{
  "n_layer": 8,
  "vocab_size": 32768,
  "init_std_o": 0.0154,
  "warmup_steps": 200,
  "batch_tokens": 65536
}
Each number is 500 + 50 x the weight over its row's rms, rounded and kept within 0 to 999. Layers, rows and columns count from 0. Numbers have three digits each. The size before them is the row's rms in percent of the matrix's.

# layer 3 MLP down (transposed), 1216x448, rms 0.0561, rows 953-1016, columns 192-223
095:541462481506520572475504549491450496536453511462452568462440517470489623495519435494537510503482
101:468553496526465484547583488534458471439487504486467510558357627609489417519544470461577488471390
103:478533501563453502456461444446538414497538551510460429469528482462605505540490532460565552448459
105:513493535435503558517572513585451460538499448486549600558433491446406521510533542406469501564472
101:512597466437527461496418567536503474529533527472455503495580522525482462551526571614427517450461
093:519457492523522403458487545536525534450443483512479446490476514478463458470525453547497482464524
093:513516599421497533471499604463582496472505496522543492398539462480575526493391466435509526474508
081:501458498552505544473409523552482532425460573495525539519427479489379551431412460497499455474458
103:478511522446423533522547484543550512468502403473502510593507576573434555493451495532430507485608
105:534457494423531460472486538548426554488462563491441519506499490618471545403557532542421532532536
102:510508480615540556546580574442450568512461477514551545520507428601377521494521454443496455452604
097:412518538542515467511441548519479546477575545517520476472581463500461434474459507519533487519563
102:609531578499463526605529462461456430423575549503463555474583586571509620419500489435562565510536
100:527385456468446502522491498519533429428495510540524534519482508404435487481540536504451505542444
110:538538464501440498532502419526521427471512485433404532473548476452483470495542598463513438494464
085:509478508576474539462479503403495546526394488430536476469534375514464517476483482494479484568526
102:528532568472525484506597503489520445447442429532562475514508463543471496454479390558482484412422
092:577505500541439535496501565586502512429513518489466599456468479479489495501543548511540542494508
097:537605587533461511516476533457526398501548477564499574442435497526410612521428566511539557498466
104:544579428467460526480529475471485448626427506467596452502416607510589527461435429494480521607506
098:501529413484581538468440567474580401515470507452479483463527520513484446526477462516429476480423
092:569533554496490549537435503506523488469524487514484557526514538598541469433510423490531413427413
089:513425528543391445548465524462509490558471543541520517444486551508545558460599501451483513560519
101:404515457611479511432536580495500482518516495439617430547474368468514513450501543410532490499515
101:485461531406564510534508540498525522504551483507481412473597473483441566470496509532552559491449
100:596529418540510576537544615475514463470558512494458501424500558471484513497608537415436606449446
103:456407472539505474563536578433518445502484433511447482519475446495553516536506496548524500471454
099:409506529436532442500444506530459480495528520460531435525465466513581565515434472539559456503457
111:467554521521503542467462503437577483326506525557484448466469590482496499498439501413493437465456
107:582500573423507461622577515525465469446469505501526561578510562532453533555518482546474552546478
099:518535474568484504543437452566511444614491506513512492585514505478405507531474473477500532466498
106:565482477510538524455486428502576581543449501465500490506499495493482539447507494463604515558511
099:533507438520433405586555555528487565458421514573517428517492423521437452522555455600482484374517
086:594480478464531511485525525459569589474524523578609439453515554428492481533452555473544550491574
102:555566523552533519543475489509525537507470538558615422537546460603505472509489430451531448491503
109:536481470571543495510486454490427506576482527549533511494489538450408520479500539483473580480522
101:498511568510391484548544457517502521419462488548518487461536518459530549487476461487508512459468
106:465486507401494543461478573477449414607417438585505643573479517492442466487516507482505517512425
100:459478470494477565494499569502459590454489514464587413532499393472419510561494487499503465511551
098:520480548542573533517408482452473569429554554523489520470463437507549568503452529442481378574521
099:496537483535480514474528573496558541458532587499465469474506542555566418424503491427575574565620
096:559406552492570479416519487421466500495388508553400453490489511470444470506489422411585566526458
100:450529435481459520450502520525559640554480511493473520516470543649527536436541503479506467483443
102:577464494384498575364459426525571487451506455534518526472521497506425560513500497424576485465426
109:579530486512474541604457561478562486508491512444507484416464599481452507493503448529537558491397
076:540535518523365494503455509397505521548464383507512435533520550489520539623451565564470496473414
102:534541514597458509517473539502498494458483471574530360507515483479584463545547410591423471539430
108:533565423523469464568522522498432488543474498490603476619572550528515492411540506413468390525572
102:510493555530560584485416459510562521511491386458394511438532365431636554405546521467436493466546
104:486452513479535472376524464518533526539589537515522472480486508507526499512439584606485557398446
074:503516530525498501553485508543612534408455456540411484508493443477599512520438587481602510499475
078:490468534490489390548480469522473557475482459534529559541464420503518447483532413495552510530535
101:540443525408410542472496452540395491502531517430440513489479482432378540514508518480467558514438
101:527513443491548544500543431462506477468453583472541401482524516453503387510568507585559543466559
105:423499439471593452540398481485451489480536526613566449470520501553545525585515487526511439567529
105:452453389419508484468585482499395471525498497509468431628504512465478507472488438574418529407488
111:459566554402488437487561492432457446481546485514479436457402507424462509496504442546568561453440
103:638467481533499519440399575442420507451478549503446544412590485470451490495488490431404522489469
097:542458414601438503526487527516512492532439469482515501485474399474430491499500546559419412428509
097:536527596424499557482579499440507504544515472500488488587431532474495523513587540512556570501493
097:475427461497533507509574435474451524585484484569470440509549583525390508477468453466488445496445
102:440476365533489488437474511472453474478461501379523636496585489482476517442519526568507446558495
094:524533598526474536517479490478467468514563462489499518544555476568451449585463589476388492408542
118:480610623493526509538479494501474514560536543469526536484511472514527435531520527498500446548587
# layer 3 MLP gate, 1216x448, rms 0.0933, rows 954-1017, columns 192-223
099:531517553460466490440504467515572440408532450500437436630418593435487593602479566470570473539454
114:472536566445494517504499499482430546425392449612527559537551529556534534539501529445509503466458
101:483442521434503544479536620472490470562558489480420475515456480536485538503451539490574540453552
097:431433539484408561477551473475462468489503507488494432506524487491508458513507514521575486566547
092:524410500567476526500515453470488514444479476524478456477540499478598474499501452548547556418468
084:388508557571548477484523433553449491504533502558402468526419517418426567520537462525437416522499
083:517492418373406598501556473537522423484550546526469508563374479421491534537551477457343473559546
104:486499513593542561565423488497514539489542507483377495514531529531496335606391481478477547513591
106:486475519447444443512421510534520489465487486569444532537569486501461498547466453519533477561468
100:513563526469460448443447489520533587548492488431454515465567506584539429501510415514531605462513
106:484439590500358503437517488473437483440710581506591532459475610516468490572498513602485506510513
097:619434513491474516525555530496466508447384490550455533529524523488512509474464375489558536541569
098:465511510473522523480504434477517450465540459494564537598504526563564551485460503459521605530464
103:424519386547448393466542510514461523535531485465461434557464389520455432504481520601559544525453
083:467457479511443518526524473556563539501486483505432447557471577484551568577501507501530450527461
103:538540496551502549407491460436447504590522503410466511568513543414507522416526451481430454584466
087:521494534406435537485461518499469552545531521527553502435547556505504534617473442495408534416472
100:542478477475482491385470510445539497470497563523457489428441495490501440422421571497540508482464
104:518477514481479514475680546534584486498445479509475574523451522500430436492533533572559463460435
098:455549459498549545441551498515511463479561476524478502493567497405460479548523514504536563495572
096:467447517654501499591488476466525487531411443499518534429531515520470396483533476510539485574524
092:438547414466520408555566487466505475478549560512493550552450389621456519509471510461521547423554
103:478483475468483493549584433502517559441524457416513513590529417492504502518505433526510497491597
102:562527445566422467543491407440496456514507483447510491445500549511542499515514445464479583548457
099:484489413405445545511491560458457521465564522498548527540478562572431550496557513601422508462546
104:465517492542517585545521495532502584528535493403564555495510495481425528476460515470460567480549
102:551457478612466572493444505546521439549540475528512502459508493463423451404455469473478576476501
112:489539567418499438455459515494504465422547505579465505459384557419481599567513582517537492516546
102:412557499477468549481434589561491517588482526535530396510493511552478500509499556524531510467493
092:455593500471545529536471480525502508408604521514429515497554439559548458491525456547502588503619
110:522527439599431538558513543543495537486530438461589558519510510514553513429510509507414541469589
106:570440419467446516520465510530553454466489419494491449550461500582476587477549474542433401475440
088:529531548440498544458467557418529541498490427511459579505485470634471700603464531559404455467494
103:474587544511445535505424549556523621509424542431449461414559423526501448430521379509481475520476
107:500540424525449528507565488507474517478504416493510509547407514509612416448466519562450510455533
097:491590467480587514433527469609474563489508535539464490442426510535488539484556514444525454447486
101:520467510473474444542487442533442563544455448455484479432591541507499445468351468490479502417438
097:504572454557446426450466462541523563489488512518535410460546554490548529538438483537492576475428
104:516428438461535567440555472484427491512548496508457481428577456506483470454517574506505493565482
102:494489473504487543530488522435563427530525469468486437468401499475499580551446518482513477502455
094:455423529529543402417488543492471427500480536477487500541491542383522536437466436478563491588510
102:433470430472481507507486498427523597532482496439504427550534422514500480465390489499419549503530
106:484490506634448456477489525552468504470495579471542472561484444471504431538507552487426568449592
106:498470418547505484622496557515501461496519407499461578548605497422561519545552462507410481473574
076:555506472531504528461582502562497419537536466527487461443461504459400528507515520450460599456442
102:385529529412538505596590507483514540430492483528410557499569562570623531574600519441545518506576
106:492569398513517497440595517562440405435477515589588478452542452491514481520532450509554543533553
101:376560522501588485429396469477425475522442548552414558493475462379460471526491478422517566452560
104:529498535534510487544581458566452543514543461599494555505548454451524498516504605445505550603480
079:560468491540514636516499549500389433470496571544559484479462492552459483541620478533462485524444
082:536454466542486538476615512486529466510608513487524559481511588544444634512494516463403491460539
104:506528479578485374486570562519528557483373456478513502547482455573508533467511563569563484500560
101:517419482611508497560456623395490590497492538562408466533430423498503562514475533480454439530514
103:504467492530468375422528497487465476421499412557567405580522500422526486471453473498500590546542
109:505483477465478429473464466515395523547557549549523453494484510488450539469534363543398575495427
106:447479433521509473592550456495484401505538482487484513494467428585477532439479499465504515523455
102:355445516501554462636560532520476577427437555482452448592476547528482533503481504505463535482550
089:444496541511441474428538493438491521560521435496520365492480505550591470433464579506501442497501
101:521500583494438480486491476469487486446522551518496554551568532437463409513377429410566568445517
103:533486484529571451551489614492468554500473537466507458584523469486453553545611517415473501505577
103:492535533509453510514521561536513481481522483541527499477547518516455489519487498396466505544415
084:397454457546452519425487457510487543571512484461518495480499544500479494427466539587529503514594
118:446388617486443525475518509373469551499539458513491511460456557537424472529473576460533434475457
105:535537491613437494498581592519531563544472506510439578475494541642458454507535460477412491442521
# layer 3 MLP up, 1216x448, rms 0.0993, rows 954-1017, columns 192-223
097:554517503557510520513533522463536373498548428522494479510376553448433628582397533546492515500429
104:558416521488487433516445455499486512588476494484438465509448483502409468549545491499496463494562
102:507425414451537611509540528512390491602518389477468495521540496519618454443411524488470485409464
111:506532470552494509542397491524469560548482530556436444538430448433513469550556379504542443479539
092:558428545425522537472458595445475501468465557421499516424501544570450448521515511583484572544472
088:498483526469551428509576458505600536498477475464528534477566449563466546487426583517572506510600
083:412533555533555486513442534481601536470489502551499519562550490521507464438543475520480521474482
103:544582531526465561430474566453558486493447524513498560544501494558434439568557531566470567492558
104:476438515570492474515497505476560458577467580476481511477434464507509531468529446483401492410414
098:501518507487529489628534459442505471530442488528443462582433462496441533561492496514457427515514
104:547516500556480509519447529494487482595588507545471502469444529496478373498444545533519505474455
093:558444436605552515447543471509610568501434510456428537556467532537481538584457456496502461488463
096:550520492505400445485435487511554475513470548557392530512516540422506445483468508530545534454485
106:638501390508491487474445404513475496513480487516425446537527523474535416555475521592491472464498
082:470461445517455360583616514534509457528512570480489477498472437540499474421491549561503462394477
103:572501538447471538468513507503575465462465557435478560407566506576481523574548521547516444440498
090:457553503581576430553523479516490437469493519524511487531435578476542413438468473398528530450510
102:398622479545600559481491550518557386546512548556508458414545499530483470526477447571431557528394
096:591502494475475565466486482502556504548466503485508633454469557489480418525487435537436534530443
095:495515500523568588551468495417530486491535588532528537520598454435457516467564551523477535423430
090:432506417422419614385535541430493562486491474488446553457538443567503516486475532513516543439522
093:466589374498574459529540461523438455503582515476562514509436443578515515481427453464559540377476
104:536460445541495506410435526538543515475530481484428575537497447475506544477492553429447548490428
095:534481512627494597459515472477489485409425552443478585517451430499521472529384536513481462513488
096:509571397462487521541495464526445494451493544514449476533531439405575557474450528455532527438634
099:526449565443551481502574477540505542433582536531507568526546520550449526605538505484454459549423
094:545460515535558474569385480496494430564572592464528494574513450466533449486470545555445536486435
117:523442528424550531456585463432545468488411480558534531465420517481464557560499537468494475501547
100:528538509457550468534493465524368547507456543484609475547433578530505443574429471468480462516523
093:544430459529567488443500529552498522457546529491477526458444538398474412418482517492529372536526
103:509468508512519488464472540598590513493544498458471635429531510467557431476536443510547516521490
110:481492537450460531531528413514426525547472544533521536528552435488460500583565468441469446535476
086:515466490474526594564505501503427400502506490441581537562480498496528581521455508580460492503499
100:507492513473462502510438470426513508580545507530448520447397431516547504455455476550494556444417
111:500534448522522487486500545394471528504418425546566410602492518427552516519484493503592552506594
095:497486472426461442533520479466542530505454518445449634456423620463476581537478472544579518514604
096:526498414590442511523454443429581553500495500503504503522563562580489574454489526589476468416474
098:462469430430560562513536515518418472521553388456477526486469466513504474447593448460436482507589
103:521589547570452474520439542532479463449519532528624458465494558558527477579470444559560440472441
102:449453516492495486497460465414595606492384542508417538524510509490574523383573532549500428539425
093:488536490432455554462511494463562544530534513553448404466436541461430523427457477487533458388457
097:522444434594543514493583487491520490458530498443523568441469495512535543502533588600582505457457
104:555500559374494417557538492439563462552465451527525597468497489573412404456529448514510409441480
103:548504558503520505420488440488441573466535518479487438471554496555423579610390493488694461488415
077:481535448554573477462447472563492474573474532379534542546461436478464436504631472514450512538474
099:498457477468534533479479568511467471453433428442508589447485667490394421533462460485477486529589
104:463483531479414465467497512481457535534456491540534441481535490534524525520482533481476387402553
101:546510448512434522551485512510631498489565414495525554524533510494532608512428427550509500477646
105:499457446382614428485501454568474439500470493478453413478511521508388573486453469534485513457477
079:605540529514482668522440550522435645556521490462512419406536508609599558581561535461481480554488
081:511468529458482453501544467474444451483547479478520493432566469519497593500440534541404441468550
102:488384485514451451530558531545491538523470462509420518509400536563594475560483490398357473526500
101:492489488523467512496461435578570502495490487482521606537529498419559414542510470595485528413540
098:542411465499580562493506545548501601583497486434395639467547469511525439414390530474512419501531
104:543446568520482522611437516488445465482536459424468449500564468510468476498482389531415502527380
110:552470503487562448512542452516431524500418532457409604437469441495510489491505568461479451550557
102:463532430503527529530412518485486432514501537507404514523527496478458454510526500457401482470463
092:484465578408428515528607511508575484464467533515472462535471498530630398488367556584537508523466
092:459508593532513498507441456423547491571476440468523472592606552398540413546544491534495464430476
105:454474505471496526488498520492588516455553591438509464475524455526440607542590480455540488542551
099:502529460589515575496508491317448487545386506425559488442456526598480500457448537514532545504498
093:507429471469519445517544490535513517483455499479498535514512463451513441539539393499461438568563
117:469437536532548409482495521490445551523485442511513488498440500460449529531469536454613459518479
103:573454527517626463477447505566514589508534563499497453449498492557550430460549402503465512540464